Each number is 500 + 40 x the weight over its row's rms, rounded and kept within 0 to 999. Layers, rows and columns count from 0. Numbers have three digits each. The size before them is the row's rms in percent of the matrix's.

# layer 8 MLP up, 896x224, rms 0.213, rows 290-352, columns 112-223
102:517487515497442475450497499525520519473470567434533462515532605478524457500539461481460538515517505417577464517475444391527536543559527382422579500557529481489464495465416452500518499462541492518442515486494485544456445551566481520473468466458486451542509476509415545523454481568454531416522524520473470522526523481544536478524506501553
096:516558519533466477575483477520479536446518527479554529440493500541450414519530491518515429500484493469472489453426517523503501535494476460461658420525494543494506562551491496515472505447519461568571510416551506533515445515472478479515515475499600511526529505475472493547574534439510551483460509576600515522592508525458504457524574537487
105:622571537507470532544504504582517439471517502521472468380487555454519528493447532518537476488489482497522561483457454449437539526529446490461509468545461504525544535452472528532583557500589500482497504526450565538437507453515456573534509523486600477516490516555493531546517591518519456437478503475469466438512435522459540501493526485514
096:470479466497518568501488483486447501538568499517412429485479534559535494517512509527558491519493470426438539425519429505448473557506421542546482516447507418489494494461495501479503520525492559471466450514471561506554554484550525502451535561442536513527511543564491465503530492527516494437486495526559424512453479501492474514516440495521
108:486545481553547570543546499514479500511552454485525485510540518479473468477550492511474508476478565508519424511528437545558508509511473487442575580473521496505551470488494477510473440513527464579463534467473480426500445462392503492468389465501522492481473520492393473532566496529459473502464477494589549544545519492472537460466477531484
105:517393476502442474513549387505526496488524499485394452547540518483501453539412513487494523517514446445451590486489597481465582472502472480512526485585490498531491538489531448495577553527556611442486468444497506490548504522482432520490475561445469484560508520426490555471450453571528513552520544484497425533522528547514527520499534545497
104:467536447549500521584471469551466509425515502515524475492456577503468564571549532516503486447512506482580521509509442481478565457503464525517483482532489494510516500547484473573480436482480434538542552494455528473510492546471586587520561462484533492536546520524466465546496447500491527492479486491497513543558514522472493630429454492532
105:460465517490458514496461537481504399538520452449486536482490566528508445485494463436506516529501456549484510454547447478501569477504501500525476461542514470501472463445450492502503536511557429480527438541491561521468512450488456455565537486454446501557480536472509450545438556531430451508427519474554448568466480496488468551490493530517
109:529520519512502499525494532485481521593560447544511544500466502594457539489465519505498481480499448517500487458523604514460525519524415485491452470511511441490456583486388548437476537509518528535523502465506563502549456499525497530529525529477487519584398480508519509490442537508473514497551422538563560525470537544574538499398467529519
089:527557499490456483507481496512469420507532508592499456502498533534446481455479477548540522497492504508515495516474439509522472494531440543638589525517454487539441527486465494440495503562510574496543596481512513429538559470465498485545517444472484474492485485523492556480546450512449535492472541507559444490510539519584460507474543520597
105:483487514485564504526514453540529501500533432577560471487518510464499519503460513493452475459566558482475509509547494546520471513531463481564457528484493527508431510488533427554476486537557531580510506468483479487545454496517487501553446494506528438482518510461468464476470502525410474483445545511489559503450463480512464465475528536533
104:511510466578532473529512531535493499578548471488512550522503557523499543483557469494429469529495529482488483487473489437538436422548547581539469458442508513498503558528525530463468468454530533503490491398465522491558466468460444490494503570478458528579454424468516488486484381495499478481496442471522512441517496586568542589479529527440
114:538538498465562576517566485486555508513548519440537482533519527526501499478555460441462472472494423499514574548451580486534438449463507496518474467531529532510510532527530491471496462469506475483538400529493519467439492508467500526529497512532476508534466530483488558479510482440520522529548556511513487462550542551531495470516529500468
095:458508491490526579488572531485511521489472464526484553485452408434476483531480436452511542528465471435445463513514523499512524533565493523541491523418499469497495538568456509583558451491501478504449487508521511496525541452467456579544530491543480446561549503529436479462500472516569586537527440546501579525507500509527458566542502509463
092:516515530523491556533509441445481499461510506468511472481438535479512485486464503489480487479501416514530550474481503531555508503500573501482513489490579432497572500535517478514518542462508449513543543552550411513511495486538575455511465447488519451456495518538416502556511545505453517449531435494557551532505435427541496460541533502520
107:490513550522494524520474525503492524546500563487493481416519502543497437490501519503481476477429487506461473475453442504575508468554500468486576501489563493592547602537472499510425506521532529444512439546503537455503462503433465502532532529495471491505449534483495568548505434501481492494511542477532452516495508500556488504469482497473
104:543442550523609453516570510540497423507499476539540560396536568498493488501444537512457507488486449529500414450516520475536491536478493501519498549446515579494544499486470507575463456469524385469494510512534461499495514543457461582513467509427474452464520428499480500547548437534471469468514479483520532453516449476456561450577489487560
110:556457456524557494564540428521538472521521474489486549476531457518552526445486533443500411552559500479449470468523531525414560471554530435493476545494461517539499457497518502504491495502508458487505510489438518462478538446495434505480530517436488486499541486501544602553520551533575557411502522560516479492571493478525483571450474526497
100:512446490494520462511478535544489519479538510568435484510428494485552497499576518547585486585486509526448505519519466489489541511539472477541514537426605513549492541475492495568477535536532509457518465463444473528477489511486515535544530516459477480505505533496530557503502429564544511568437539517507488531606503452518543501421482497499
097:496541505477606495520507424500416485546509499477448480473468506513538484464486532524512533500483533539617560509496455533499524470539544450480459503501512552517532473517510549501498476471464558468476473429507532497463542502543518489571472520402472492533559504477455471485512453493489484470553511439535573500468494530445480473480494609525
095:549504543524478462478537522549392557537509422491499470479479514443475514506515534457495500508511469476502548473477542531461548489486508444554467518526496447512545493529443500548508494457506453449494536485528477424501472540527465474502480606562480472502519549496391516532523557467511470446451552479520520450487445433496543475577514460491
095:470547486466516452531538480551473550504452536485555514461519505440463431472495490477519439532486476469554606503477468437490495458496510493512502517478470488553530446459474491483512514458474503496439413541494546505530548491517482551550580485506451526469470528513474511480505546546477410485529529460413521499495459604554589535463492522484
093:511448582525505529482464488429525491485490549527551511418485459492589547584490526531518489463509441451537454576485524456431461500553533477504515510459461576512508408477562541480519555503512505472385494497456475545471480540517525523513412503546458525487447484509563471494464537452572508417511452534545485559466518518521517535496438477512
104:494487498436462450504504578511507449544485561499498527460502443499485427462532496471576431482474466538590459455500532484506530531506485498468557451527579411494532578511488525543533473398517495506497504579397548544533411581478461529492517556492470429499561566478490522454533467570521510542483555552596572439499475495478479539480516520488
090:542504549493475594529537491494515554445489375476535496522545468493532457457509517486409530504482487488499522438451466484540541515456480485495436538551401507520480449535442460542557503448486499505468513477495517571585500487466430554512464514455438471450533469424508562463521513494488495498487512547553529514541521551492546466473487493534
094:470463520450492503515491535512502512450478496467509472498480423553525521529512540453475549441492509442501518460466523470462548499558425524475438498513462447587494466488509489463514503529618426545579514452511458418501587583482543559468443474491487493487520476505486436542364483546500587465524452518553509523473529442508481498512441556504
096:487477506550552490555533458494519483573580501452503519557514560454550455479466510524539553591482492523517524466472480538529430480465522488502539500427521505589513539523486573531530568543471513509517545559568499496512481477539551544505566549491450514468464498499545504537528453552528483482490462472524504446485492540530500594549449488534
104:497500445499552458583460547491473509472477525564466510550421532492518518561482505465499471513532478484560488550523595472499492485506484547475443613522496573510529496472486486449456526491508448455444571514478510638506433495430483577496383538516521457496578512469414487435487502490508453526480414511464460501499511442476502514499449525493
100:424451577479481497424498464539511482514526492498467495474482524490567497468453543518469474467461507477515502510486460445489512515496465549594508485531501563411500490516532486556507506510467537602528501422488572462450507438419553506613497508513575466523468502523427552490506554413473515449437521473506481481477453447546548466553471588476
092:500466516483517632578542492556488517496467487479538555524474551543502546503513454524479554529486519540532439525547444484493532533526456520549455469462543470412432488554455513526487493417501466511433506486473490536506507414490525553539463524570543523511512500469470465521462509501572499467520461551493493524541509595524513474543490519490
102:429509494558522478521515460562430566432533486508458465482476550469551500545501474442509480512510522544489509504497460573551446490473459530533520533561481517535479497517535486453485536504498484497497489584470558464552534596515510492473454501502461586497465493513524473511497467554483490516500461478508512446506571502473482494442495484539
078:419483520473462474536457530462521592480531466467479555481514494432443442529534470476510527464515526504488508558532500436513488458542478535475472509536486380534421534548549506479515566495499520496518497505550500496480500516597532517511496576539519555499544571513568496524471478556522503478511488584490468568518489514469476465500520575455
101:545575534469507417535538529534487574476489449470499468514418441482482500562437502559486484585533507512528443541523510503526510472526502456508507572462469480442466490498548418481501523514556534535495514435564506514500541496547484503531425547551528497576533504430517556499508509434514483484469465515436466525492511415605531449561560495463
089:510490513516505514507509451483470526531520462572518526470507511530430468489496540478517482504523549483538510434443496455499542488519500467533497474513453553522510424463525517535510550460554543472608618500546514502490481567435522558496497460513540511464472491499418523484554528448477508437503536560493502476506511515449535529467507479486
086:478528462432493442492441479484475500472494435495455552516527549387533452566550450466486507454534534459456476481470470524531485528457472518501448492454413492417450598501520490469500534508497462503527513547475477490434460567510508527587488546450482479462541448497550516514504554491419447535444498549560514502496423525512537552480498476551
101:552450465435497438528410554562519506471538537511431522510473513491503450476483448469436464516480499561491509464453507583536493494489465503505510508496537451507510574561527522498485548483485427488425510484555491462436432521527529503450456512529487560552504461512494479503424497435530490508476512498439589488551475541504425484526473527532
110:558462525492520491501482524503469525552537491509542506490456495487628491400446509395461492501560468530495502498570605468492527423539524527577512460517527508473590489558441470503519476527575543519464481467519520556514559504494505540494450541480517490550447543603489467475477525516567462546489411448550547477514479491489527521455447511486
105:473507478552474509529542553527510493615484541541535511478562500492527501514503439559494412473453478581521507490527481430516462556482491476613485546574502410552546454504454507512499495475549505462481494463545502483484533518552499500543520549515558490574568451490413500468504495561568581480440449491450502453399496544481522488536518555469
113:589484500448499503532520466521535497530455509477535578498529503495501472541543448482552470527465403546467450469498519547474468514524388531453401489522522471501538463496485443464530538490566543480440546480494426491456541522604487533460473484471472517554488522484495539530465464521566476534504522542511500472476505523481481496509499502571
100:510445539462490516506493538536472477517492495445490466498521558494441420510472508518543529540474540437486529583523499513533453459467522461498481413498515464530501500560476530491487565542510446542488457449568450484461493479481571635533528551440428479482450461489513505467542452498549493485549411482451575488489554589552507481518486521502
090:432502516437477514501469509558510477467457427476531533541477520509488529488533490590530453503520478537520391494518541541466446400533473555493512466482459450536549526563568501427423450480564481480562505477496497418500460469474522523497533503520417538541510460524516473500527522405481493491473433534452532469485454526486466493503588553481
108:459494470532471508501427537433533522461461466526480437548502486477403471505558492517438492476495466481493500490585567520565524492533482550479543529495501501475439531484453446550473460488515432489476484542509493492509513533443501502452472452463481539494500546489552602545482461511439488422437473496494490518497556548518508467490515494508
092:465583537511519504482526550495564505530491561505484554502510513452531533555423436540553461401471499429466496543474549468468491592497487524484468589466550528467474507495473554472463505456539531502454532471480560464492490526515523518508475436434542481501489510549507494474477526558517513488487530482507547450510427489453508594469430527458
094:516531465521569569451454552483545509511457449480543506543463530517504545565529526498436492489471505459439508519471553481488568550504517521567473477483443417466501544578459493469439499455564503480502500425499411429484526547489497520556547510587480541475483521485506495543484503512500427518519450580451610490471484486447551512443522454443
100:478522488506466485540517448411452484488529562500436462453485511489488575498485515474505604528514444510512474542468458567508530550514449533501550509548533585545526453522524490469558543481492516499550504481433506562487450568496490517547497441439527483545521576474517495568521478482569516507572529527439471567509508488531449555550448504472
100:485506549519507502488459529542516576490600472507460559490526457523467466515497516571506450514592529482482560508477502579486504527420454443470446516446556441466559443517491513542521496479465531439536455439480531500470528450556562557433473442494518517532530534454534496516489496455515487470560421487483513551502463524497509543449508536449
095:483469500554510509513468519447496484420535522451554486525479500442467487488465471460535569463524540502428490494435506585463513491527471473435472471429534586550485504532502542441492435498550485507484529457508522512446411528486585559474457502462453465528473447577454520459450494552516468510523425513472461429554491496579556550532489536577
100:443483498498552511548538504509450543511504515535573431458540493535483484484492485510588509534475494516537461539537520448496512565563505477425512498530502443531447508457538438468493463493553476510473558461441492510501431495529504536573531476504456541498464496544544526482470490442547518532521489553473520512463534514497498484479556528523
104:455551446532515533483488515510479559498525509502489504491616461511471594467472500470415466416573466443494473434572521477455444569507498514588435555416529491474523507534511520495558492488503454513437559534503522457494489461516511535526444503466507479503543525548491473582486512475484521491505513469542504518484538456576488523507529541464
100:549392444537507535507521538510499497418504465460571475488535472484499477485494522493496515538591545543484514489528500530445493522541512515472602519497458470613416466527524478519512493522490530485498519452534504453550479501498505517495397530463497473524473468462463503491450575544431500515568465433540580526501500519497483479435512531442
113:427537552527528473466468473521505548487552513471511488474494497538440472504523470538481491492527441462543471501497456502500552524517507477455494523542539468497537435541495451462432551517463470586425464452569515446454496486451554490566462525543500538541586547439486463504583515484475511525503427551417587525448543484502513528520559483504
095:504528485511573436548517562495421498474568506441403487417521453539446475506504469565495446484545473495481493493492489555518451477515569515432457537533491521479488442502512396465509489432495495524497502491451560555515545473467433469546451544471557471516558524426480473433531487476491514470472454491491477508453500466562511501492501541451
107:476480465513477500519527481531536447474561416474470485565567474510546517532529472510520465567548531471439522440493511553454569523497486499434459542477525548490474554517433533479495423476533431501477505476512507455449485456456521476540496445445442487513503492524464555523545539450435497432568498471530555511542459533509521529460479618493
093:495548439496439498512543554549489420487500523474492504502533549453503484557471528422520441496501481447481443486492475554498511551486495547475481523450489530526516457454513473477520516479505457516521446527480517542532409506485547462494574551434499479464502479576556541534524472483483464509566380502476543407530441492523499635506451514476
108:499583469589522489528496539550549434570554522570495476522485545446437508524552462575518504497491413509524468490522527477552493574525467542504519467483507464511475564468496485495508522507519504477469591506561457483442444499511524527483573483488525481584560512461584485503470477605508454480412499511485466470513564410541544429478466487528
116:542498455518465514464529509448495464483561472494482415463442488498558418626477496503497471484520487517511552424502511527527501536516497496504518499560553514452514491443491491495492491491473553518511533570505437486514493570514531521557502481520527537554471496549503521560557497548559481459520490473451547494585429529476499459479462514510
088:523503529500498500423544530541499519455442433505512469556538499485469526429543453524556502475525546537511424463520436466486491492493444542517528501450578528509426534540476544386545443514530581483452464447611495452498522476528447561478444438515457485530507524606432505568473478543566429515487570485482486509510550500477507489516566544525
103:544461492509522485493428462506495465488510498461470473417408428484459502494440490554473470412503417479545474457478471495515563578551503450548509565496550542530577456431520491495587541560500458487505508560469540511562525531439521483546504493482429509520514504509470509506490539463461424484497462497516539527491580465521532533471420502459
105:579544444470528575498491486481532443518530497526476518446500562555557497522579562491528566508520489459455538495482425521537559491488501509488459477446482442503544495415438498466553516441500513495450468514439495566463500601518461445533449497416465518530438522527556500522486465560503478428487466548522547473523456545490569448545551475501
108:506484474571486493531462486473492543495527501531448524509484484508476447510465432520464459528534520433506379441539496481565518548476499474464452490525533487535491524481460442438501502519480513484478530507483475507433421461509484441559487522477452506511530545482561396414504495469532547423467469431557427461510478491525569507457460472411
102:507488482519504555493513496543474572507431525488389510569548497551509432429548498531454474540442514463450463526537530550516467476476480539477497489473529498592494563493548498450545426527444488486477504492485503491512478522478513537509541526528492494525511529535532515468507521545555458594467514566535530555521479558562558554484504548552
108:455487537467504460503576575472585505552513459524407555445486534498453518499473513446526534458531412526486505527447551510488506508451448524551530526584548530530522472490459551542519478461594405463474503488563542547431496492507482513575510501506533469465442553441437507495479523507529479534498539529517469450607470474509567562479533436463
094:511507445492534545489477548520551540442510562522484506531532530504541520484485544423567566479525492544546511539543462485488555425511471515534506541514429488560534537569511610497553483563482544479556507491536577438507567525476535442583513460497523466493392512518527526516436476520536489564499516429430484462435514494500411499534494527532
# layer 8 MLP down (transposed), 896x224, rms 0.0555, rows 290-351, columns 112-223
102:533485460471496505482405445512439527478513538537452598488501533430588568462496499487540529446489513517517539481516549498505498466595422513498469562542536429498543487501447468436526406453489470518537446533488534470603427553542501462557574461520483532437496489524501407536522503609523513498475534486494473492513523514473517461508505459521
097:521533540531545525524538459478489486443566540461550514476484490524469561424432513453419542498530553493512418527477520503468490467459488530557476550479552439535510478475523537472480522547523515488470478498493453588451559556540517436440475507508440504487483503479486588597521514523479467484510548487529539416520457478503508459503536472471
103:568470427504534492473522511475507521588407536532470535476494496544585438541552547518502602471544467466494426469528460511451523471462468513525493560446436532482472505455524445476518565535550465541465517409540467495484527485462465564543553486524483526457499521454435561550502557542510461541478542469510518517496471562557488561482474488508
095:478510555469461517469492557503515471528507494506532513501419468476474482559509554527500496486552531412477557446501456483488431486474504510455461511540485498524603506463468456467572481527469489508525552478512508516574543567499452462478472443446490584481452586463493495475531557548492462434509454547532491506524444440495474389483522494437
103:479518457520476501475503555526472543527502470508488425510462512509511553509526477481475442465501554548556485539577518518510481414429523521553441538492529459506461462452571566457517507488567518535531484501465464502443439448534568480469512518510474484457520544509456481450602513466548525532486533482479524527458431509470445477498515523431
108:470564483527543463463475572432551555502515526538539419491478492550451513506551479527485519548486505509440471504531502514482521485508558526553508483537542525525575563461496443489449501524476479479566534551474450520476570523451519450435547444513507534478426558521578499527516504537471529561464467470445537450449501471496500510433500548534
108:461477485534474560438517449434525506534415532474443488444524496516448559462581552519457536516455449498541493512457433549518437572488480560466470583491502510471488516535448484514555498515457512558477497545552522533485515535454572482434517478519557540472539488551478497531531504485522590454565520500514496547500530477440417504459544540482
104:419527448510500440474531548537479564532617450505533432538445470545492487518516503465421469443543520468524490523471473501562478430483491454563491485504485520514494494448484450533483545477462490476578460500473557505490406492475462466483505561496453586543514552517489549467456428591516508513407492530525501475541476563495472527472467602473
108:548528512512436491477533442496505421496502460565467557482499533549474564540484457555476564533533524463511431464523509455518502455477520378494541508468506506479432504472517439453499545459458491515540482469453541495462374521540503424540497491533472542479464504495465548509462483451546527576476511518514501436524582538469438514472515456574
094:463501483555492532512495510453537490468508487447502487473502467524402504543496523510421467461480546543484514483490499516503497475494429535448433570526487477492525463491438458468487513440373449497562492485439499529519566497588526508471451434522477501493472573517494470489544539418457476491519468480446535580506489551510521564549492450442
102:506504523471498432510464471525451447496467447463475502537575500528434454497473546526437494478430517402441465499443555484484527498507492469499443482541486476466460543503485567516498514461467409443581559521543438556496507465471466552547564495487431470455471463512447530430466498477491457509523496591388447532489507516516479486481517507524
097:482475492504448554487464487549544507478564474546517545455528520506570519483450529529540526481517534531549449531489494478407517471403474423491523441583515556518520570500433407513514494446429468435546524541450488451483447533504604531573524482507511490409459547521562568496467554454503468413488543474514509492519442441474444457536541461461
109:512498524480506568433494409391468506550529499538581541501522462464495511486456473518491545471572524478525415546444508508443511504610500539468480495515494556465511454423532499458496459417538437506490495465535482509563541500524460512535621536495517490534495514441504422513443522462453536493501551434490529480471543496506450470493453524504
094:466514504475487473527495521446497493540510436412464422449587479497514460506483479487428521490518506511507490514554454506519522539506533460459478507522519478440489477478587522491425534497525512531548536519502422586525492475497452546477506534506464531470439522442433512487490561477496509465510441506609518479527509526519519461501492509477
098:494609514481422502508515568506495427525476546488551501495552450550558531571474492510491476521445523458496466565596579523432544526460434552515579495491449420534506438552479497438522499536510516494526429557473520486473503493519419518470557451422497492509538511456448529500450479461524566452518460492499463475502548543457474570469506456497
105:545487492501454499434480528545498437433532496491548473546474472489472549586499510513472527493522528468514472511474572475513467496456525530492457449454516546481470509482478486465539499462523503526516546512498530469433460515500451534478428478428523517549549484522519551473489431549462449490483537449462467471570456483477525561501559474515
099:544501551499495475425569515515519518510580515531502502504520521479478567520443486493447458596533534551488511484494504470473478547592445496487526562463472478496468571559558413528524486468492359537489450493482501450470462479505450577523527566455537475465451492514456479487534497521494520494466467472564535541422499581370558481447509534441
097:470462485460471477475492404501516508498507516507496595520507465528445510491533540441476468444534517484442524532460465481543546515441521463463547480459476551477491471547503479554516478492415446530447514445584501494516472485490461466515509500548560552495536504458554513451447497496480505563545492516503581508570462469568481487523444518537
101:541443427418526533462549491519498476497455503465593520529550500516555423544455480532506493463496510472534482491518550534503461503501543424477560524505495481502554529501533468473470572537506443515471529433483587485442439529473516545503493410511505487462519448533424501582455423450519492455503544499482500523454498535472494486510528454564
099:477502544461512495463508455436517571470482504456604479437504526506481499461467477476525446533549507483530477497578504478548436473540489518533436500510520493504473481490524508554446475443515504517476547487531459508531461519495436543569530469498487498491451546462509472503553490546449527521545427496460535529548481539573552512538508497556
098:511470477436462616451538510489477554522553485519513456462513507592472447448519461533455541522537527478561477551455514494479513464494489465497513449503538458421469463448451526490506533445537515511562540498536446506574473509517564548520419460482504530503454499422533486527536471555557561523527514512507549560491488570437495546467469505445
093:436551521498469488511562483566434479477523488513493496475460478522559442471580556490467529523562458501442481533465509506463489378487500546453460440555502485499499479506548485519482538478520474514534531469437530528522516505458489481526515460521501435534548484454475501434447476533470480491548523525546466509513539527468437555523483502558
089:552495552520531522596459567563471495469470466463542524576512571489527570552429468514511475449503525549505452473514545529509549478542515460491487539470534528492509469471433524491494517536504544487520478471490535444531493495505525569506556525509404472460538516525503453543519522478490536527453535524553491568503532563498534417572553504529
103:493414474480469501480548505496460461491516487468489421491534423508437505486485509482488504483515430494555534476613521493520500486464451512537435518527482419503477478600595516435457479498481477470515512507448540500466457465516534529580504550528486509515526495535472472464514477512426445539554530466489497486562540566573472402493427472569
092:483501484441563502441445407526518454459497436476460495530556489511517472559489614479474452455539448498509482482470506462500513522510527458451514545496471484499535497471459557540600476469477533541503476521487534569471477527468516586435508451431523564488489450454522492453510520466521546442515545499487463479509478491533506493483522510566
093:518558488559466514533483496534477459500521546542521517507473577510523480493490467491450485525467446493492415550573472543458503491512446505443472493503496489478545598474440539455483459413469551479466524533446483558431441497500465444602489509485534452556528492507525574481582533534523526544538509443511531523503524498455466522489511520503
095:486497508475529438446483437476551457468568521545496481535487548507449557536529523507416521462544463404453492545462540482503564534480477426522552467487437547502453528541518585489538463507432518538439549502527571476494503494529560475524449551477545524525489487546491483407498509463443515531518537525569508505475466469523465499473546522518
095:562503473443507485502531539484530512518451555448502524561505546433423540508489542502464504502499469532535578475497561489534473502411507513542545526441515574499433507498519480486518494460446524562396477500457596514419491533513530444541397470530550463530461547482586514527515492460470515478492621503488517445471496473507494480461481561543
094:559489504576515505579539422459494506529513505541487472494469474489507565541506487451470586559482505495551500495494530491501495503530533543504457554515441516563566443516500482490503506508497440456535490461573476468514472452517495496536460430469469531451433446544499503547517374471538453515477497536418480573514533514521549500530493471505
095:530544492511487505437550539410432556569561544515553461483486554579589549474481532530507550491508540495499514494512470452485469428487509524514491477505522472499376490496522523454487526559528494425528510503494496567564480444471456463452476533511485555498494448498549493479530449465520545520489546517463492548554478498494464518464493463396
100:416541479461527536541467459564471551544555489523543531443521527511451530510533480574473527524435541441512484520503533529458535487469509498514541469435536489511536501510554532497626468540561451493526541478510552501455552511481522536491476482530443481488440486447469518449508549548511541491550490535500480502523427476524506526467503556516
075:497513525543554523572480500540506461505481469496519496560526537574532494561519508532534433463441453502508529469456494534449591520545525503567542598533532554525506510569450518552479485447464475505500495491504463544515469483486474518545520508495478503481485525494515540446456565383484511513463479430475549508491521456508503560578496453515
094:547470539531461541540485540518552499497455480444506429477568515510476616473474484469504480526516471503570471558563519548490489450573540526510432460547471501533534429565561490462500434500476477497577519575505508484519498469461508514535553550565410503520449461537485503551528462519478490498503499373438506504460523479506527460541466486482
095:525577471525479506536490421459508512529466494483501434503504496483503498515491471503481497477495423448435524489510537479522531539475537494527459524523464547529568476431546416487404582487529509466475529577508516591533543546514551528538523509463526523520431496511455546508478459530468598561502555514563516469543510520482418587415491489521
085:499478564517576541503495594492536536481509563498504495540506524529443520519553585541479542551486449501418498525533490416510467461482462489492564471536489461569536534499525489435542530527552488480464474489446526451477574526445495512536502517549516516515416584485457484466550443500553479498546422481549461462489544505495479571520527531513
097:509505506505497508487465607540426560465535516519476493475430485498439522549467528513525459504498462554525467471442546511561480538495567530498511565452506566468532474556575472566524563503410534482466520407478479431476514437506478539499521490506448469451545487523475510506511510549534542493493522531522537567520488467482504528489513572530
109:481496537524577486485541513495595472523522425524466544481447497538529460482477528484489481534511475517497491538491506487518438457469456536465555533474439493519403576554499518534510531458508513531525542528481455454445584518501566501496560466576485544449456508379423508561451534522462472455445472514517491432457437446475483449498636497496
112:520433472508479532447437421485585495481508474484465541448481451501522420486510452568465462529477530523492500474451493447502468439590550439421459462506459482445545550495454523471580555554511443495493491506535529530513459471469428550520527463399538507503517523534481481449472458466470489525501594478517475533471513475519559570577494529503
102:423554479474492512477463546399569512499511428437492504469479496538569468502533473494517535543500455499520504458501503490526370454413550511489465433475505471484478480527416524483458438413548521430522502548460465532480525458448479451476518461485517511504516491500509496497468444423499473470552395477496562552496453494496502500461460553522
096:474500496478539546553570480514465521512506493579405572442548519462557563538533417532498498488508487466461502473474491486463462550540440530483597542489548515478484542457499468513480518490553526508471464524508461494529526518503478488491503456532544475532454532500438454568492450403459553545487545482493481508483530515470483563476487541466
097:526465439530496480418493515458532507477576534499502519473483538460577524556560564470521548472540531498423541455530423437451568480515506478501530506510456487512559561483514499481538551450428507453494532538500510483496514519524535506503455581484465513470473407440484479565450562503554519573609494520473386504457524519499507466516511499494
097:533478483378517500575561476544445549552530536419485529532494471505610442469492529456486493533452493462433538492476471527505510548461484497474519407501439579491456480486587557505571481532526524475534545500482475518550541492460508507583462465497496462519483537515462457535532572499533457514540490461465519461513477525569525553499515492454
085:537486463547544500528472493418540500480552447499511527511435576497490406539517519484432518537497514516533477540437476516540496468492520480519469418451529477519558570560510503527494575544531487537488512561583475548490532512458516517561568512504468530480486465491532463554479516530567428538508491569471486521520556425488492534524500573550
094:529488495476489540468495454514526514534551554526450458495471571481525560535468479508560445503578507471538487555448488562488550479543501492516508483517491517543454525455478494477516566499452438542518582487488465481549471550557517497478510549478453522488492534525512445431427503519512534539514427472556494499479496456449520587508450526435
116:487559528480434435539474370544508502533538557531433503536487587496533507503487493511528496546531541605477464481482448527420506521458549563475477506481465467514499449532516516488491553509528458492447586410405497482494448433460496538488468414509470497467470467528519508458473511463558509461439465483502434523497540484497537523431557417550
104:484472481508504449454539494567468555447520539499530496458569509469499534527517568479564517483520545424531475494495471466436492511467512442490528499479492477468432491468500418485456503506431451545542496562530472534475465464475526514493541566470492434559523464532578505450510498458527458445558516492477485458439467546489540476449492475525
097:486436551525546499577548563475536500547448442511466443491502485527451538457542540486502506561537487479535502534534520493551468518467493462499477411443453447447425471523537497541497484487339533489477510555590448523503529463556476483477488536472476499517442568470467529502481459522542509476579488497492487514621460511504444473438504565517
101:476538595551464572575530511489556492550491491492535528518480467485528494490466432453480503477532503529506491527484534500449505449443434540492420482434464487404478452518495572526458562472425506471486513512539531544509512553474495469504488494482494403538517555497588512513424483518480513518467543514493513472579488459538553552533513473462
098:493529406588476511494446484600511476439493574498552543475533528492548494536533478498399510451549502506512487498538546437450498530446511611550510486525479522455488507483482520513485439475473473572485478460524519526442542570486537547482520509502480516536517546447555486482564517493518496466454586512473572486423557503564472536521496474457
102:505526555579513516516559513484551515484480534436547525445535513519575542447481484567486491483542489435494554497508500505427519489461485481482496524502530547498479513536534502521463502504464496533486510506525513455543493444468528526492520594453486507475472488568526502510504491502482453537458425526550489460564434550585523549498539494520
108:513458572436518476506494459511443464460510448544433503523512534561502548483475484471471578488485506496520472562620475532507497449521491514557509503488472505546472460472496531440507429580498446512505451477522407476571506484516527548531493489484524606519498501481450451434535463471529509481488444567481504556509438566462558475526502448522
100:548545533512533482498512452474529538471447504476528488550467515461524480550512489544520437467501601497519405539474446490462456472446517492502529480596462460504463459506491584461452527552494447506468524474512544482476568508507499485525499451538543439532484500548482507463553525468528512486572476514500476424542479492515461479485495511592
096:518522510454460501518491527450512474450535521498545501535482457502496475517546536565395561520475511490484507531444478449556567498446408498467508518517441523548478540436525529535465463498495490507519504543490455493505550477487438505437441541487511540471542491472503493550556535554402471496482502446517524533502498470483494551478548471545
100:529481465484537470559528533500566512526462571496486456536487507457474441485497480406521461485461485501505454518420462513497529559512396470545494417530528352492456468557471474490456511463491494518508507544601512499486608548555546487485496532491565432458583466491524510474485466475545459459466530489458527450474517521450473489534562536435
104:468537590492523477465454588488489530482437515516489519483539446531452384501469592495504476435484474497530514479423530460505442442519513466567456566564538444489543495548437560548550480503456460511485515513532519537500494512534443502505436529493605515539502497503487543478504523499496457503505458549517478533532452511490485471455536491499
113:485512543521508462428533522492464483493505516494499570511577517537480536475417492453483536509558486466487464524504521500512512477450491531486465507535466506425487466552455462490419486494565519406485488546452490410535504510521458443419447456566511506437559482502563494558381544470550488479527470498566506468527518472459526561521523532466
090:487454526455481516584530486483457523490441453490520548570480489481447498490515573530528433502559438549564522495508493525548489491472584446473472560560466529496416412481491524528552528570508529524484457504399473520466518416470522490543439511550484498508445528488476425419508503487512415484445514506465531465439556456446474537501525434524
104:564501534539422458520458469470465469520446524454478540521484524542527508518476514547558565540504513530497513524439493532516547446510496578507513539475500444493485481526511564514516489467555499530450529404553471495515523512523493489461405551559569478487573458508490447520537549507530431456436570466455525506523524405470512473575525531453
107:518560469553533497478497523486460441490520547482507440412498481467535501575472479514456595428589510438506475547487558516525479487495497572560500547558508491493505452429551475488548528503470424538516521490411515481531493551446541459534521490508487519561490471540551505516503556502468419470484477544590525556446437456487485467487499444551
106:503418483521433490534551539532454532471475547532401511418498512471520526535491408457506494431549459513485442474537498587548492528500498515506459437532547472443537473568440500524442402442572460456504508515509557419421490515507472557457481482468422460517539490525547520499493513497513527542487521442553458466472572444522506538440465487512
102:501537554532495508499502489493497486490511485555577471533540493492465454511503462522554533478506508451442494514473495547487518495520552495463520538406532479502486510516467475423479452437546551455537485501514475551544468534593514509508513612529526494496486403475545516562544551513465470545526523505533480523439506523445491425513533530448
105:513443459578556477402480456449495522513494450402525426479472434518482463454450507477485535505526551520426506518437521516465476589556542540495489452531569523502524500498473437388514449491535515439495461528455501482487500476525543444510553441514455525515503595534505457455469462537478474450491453464502474532496518586458455402537472542490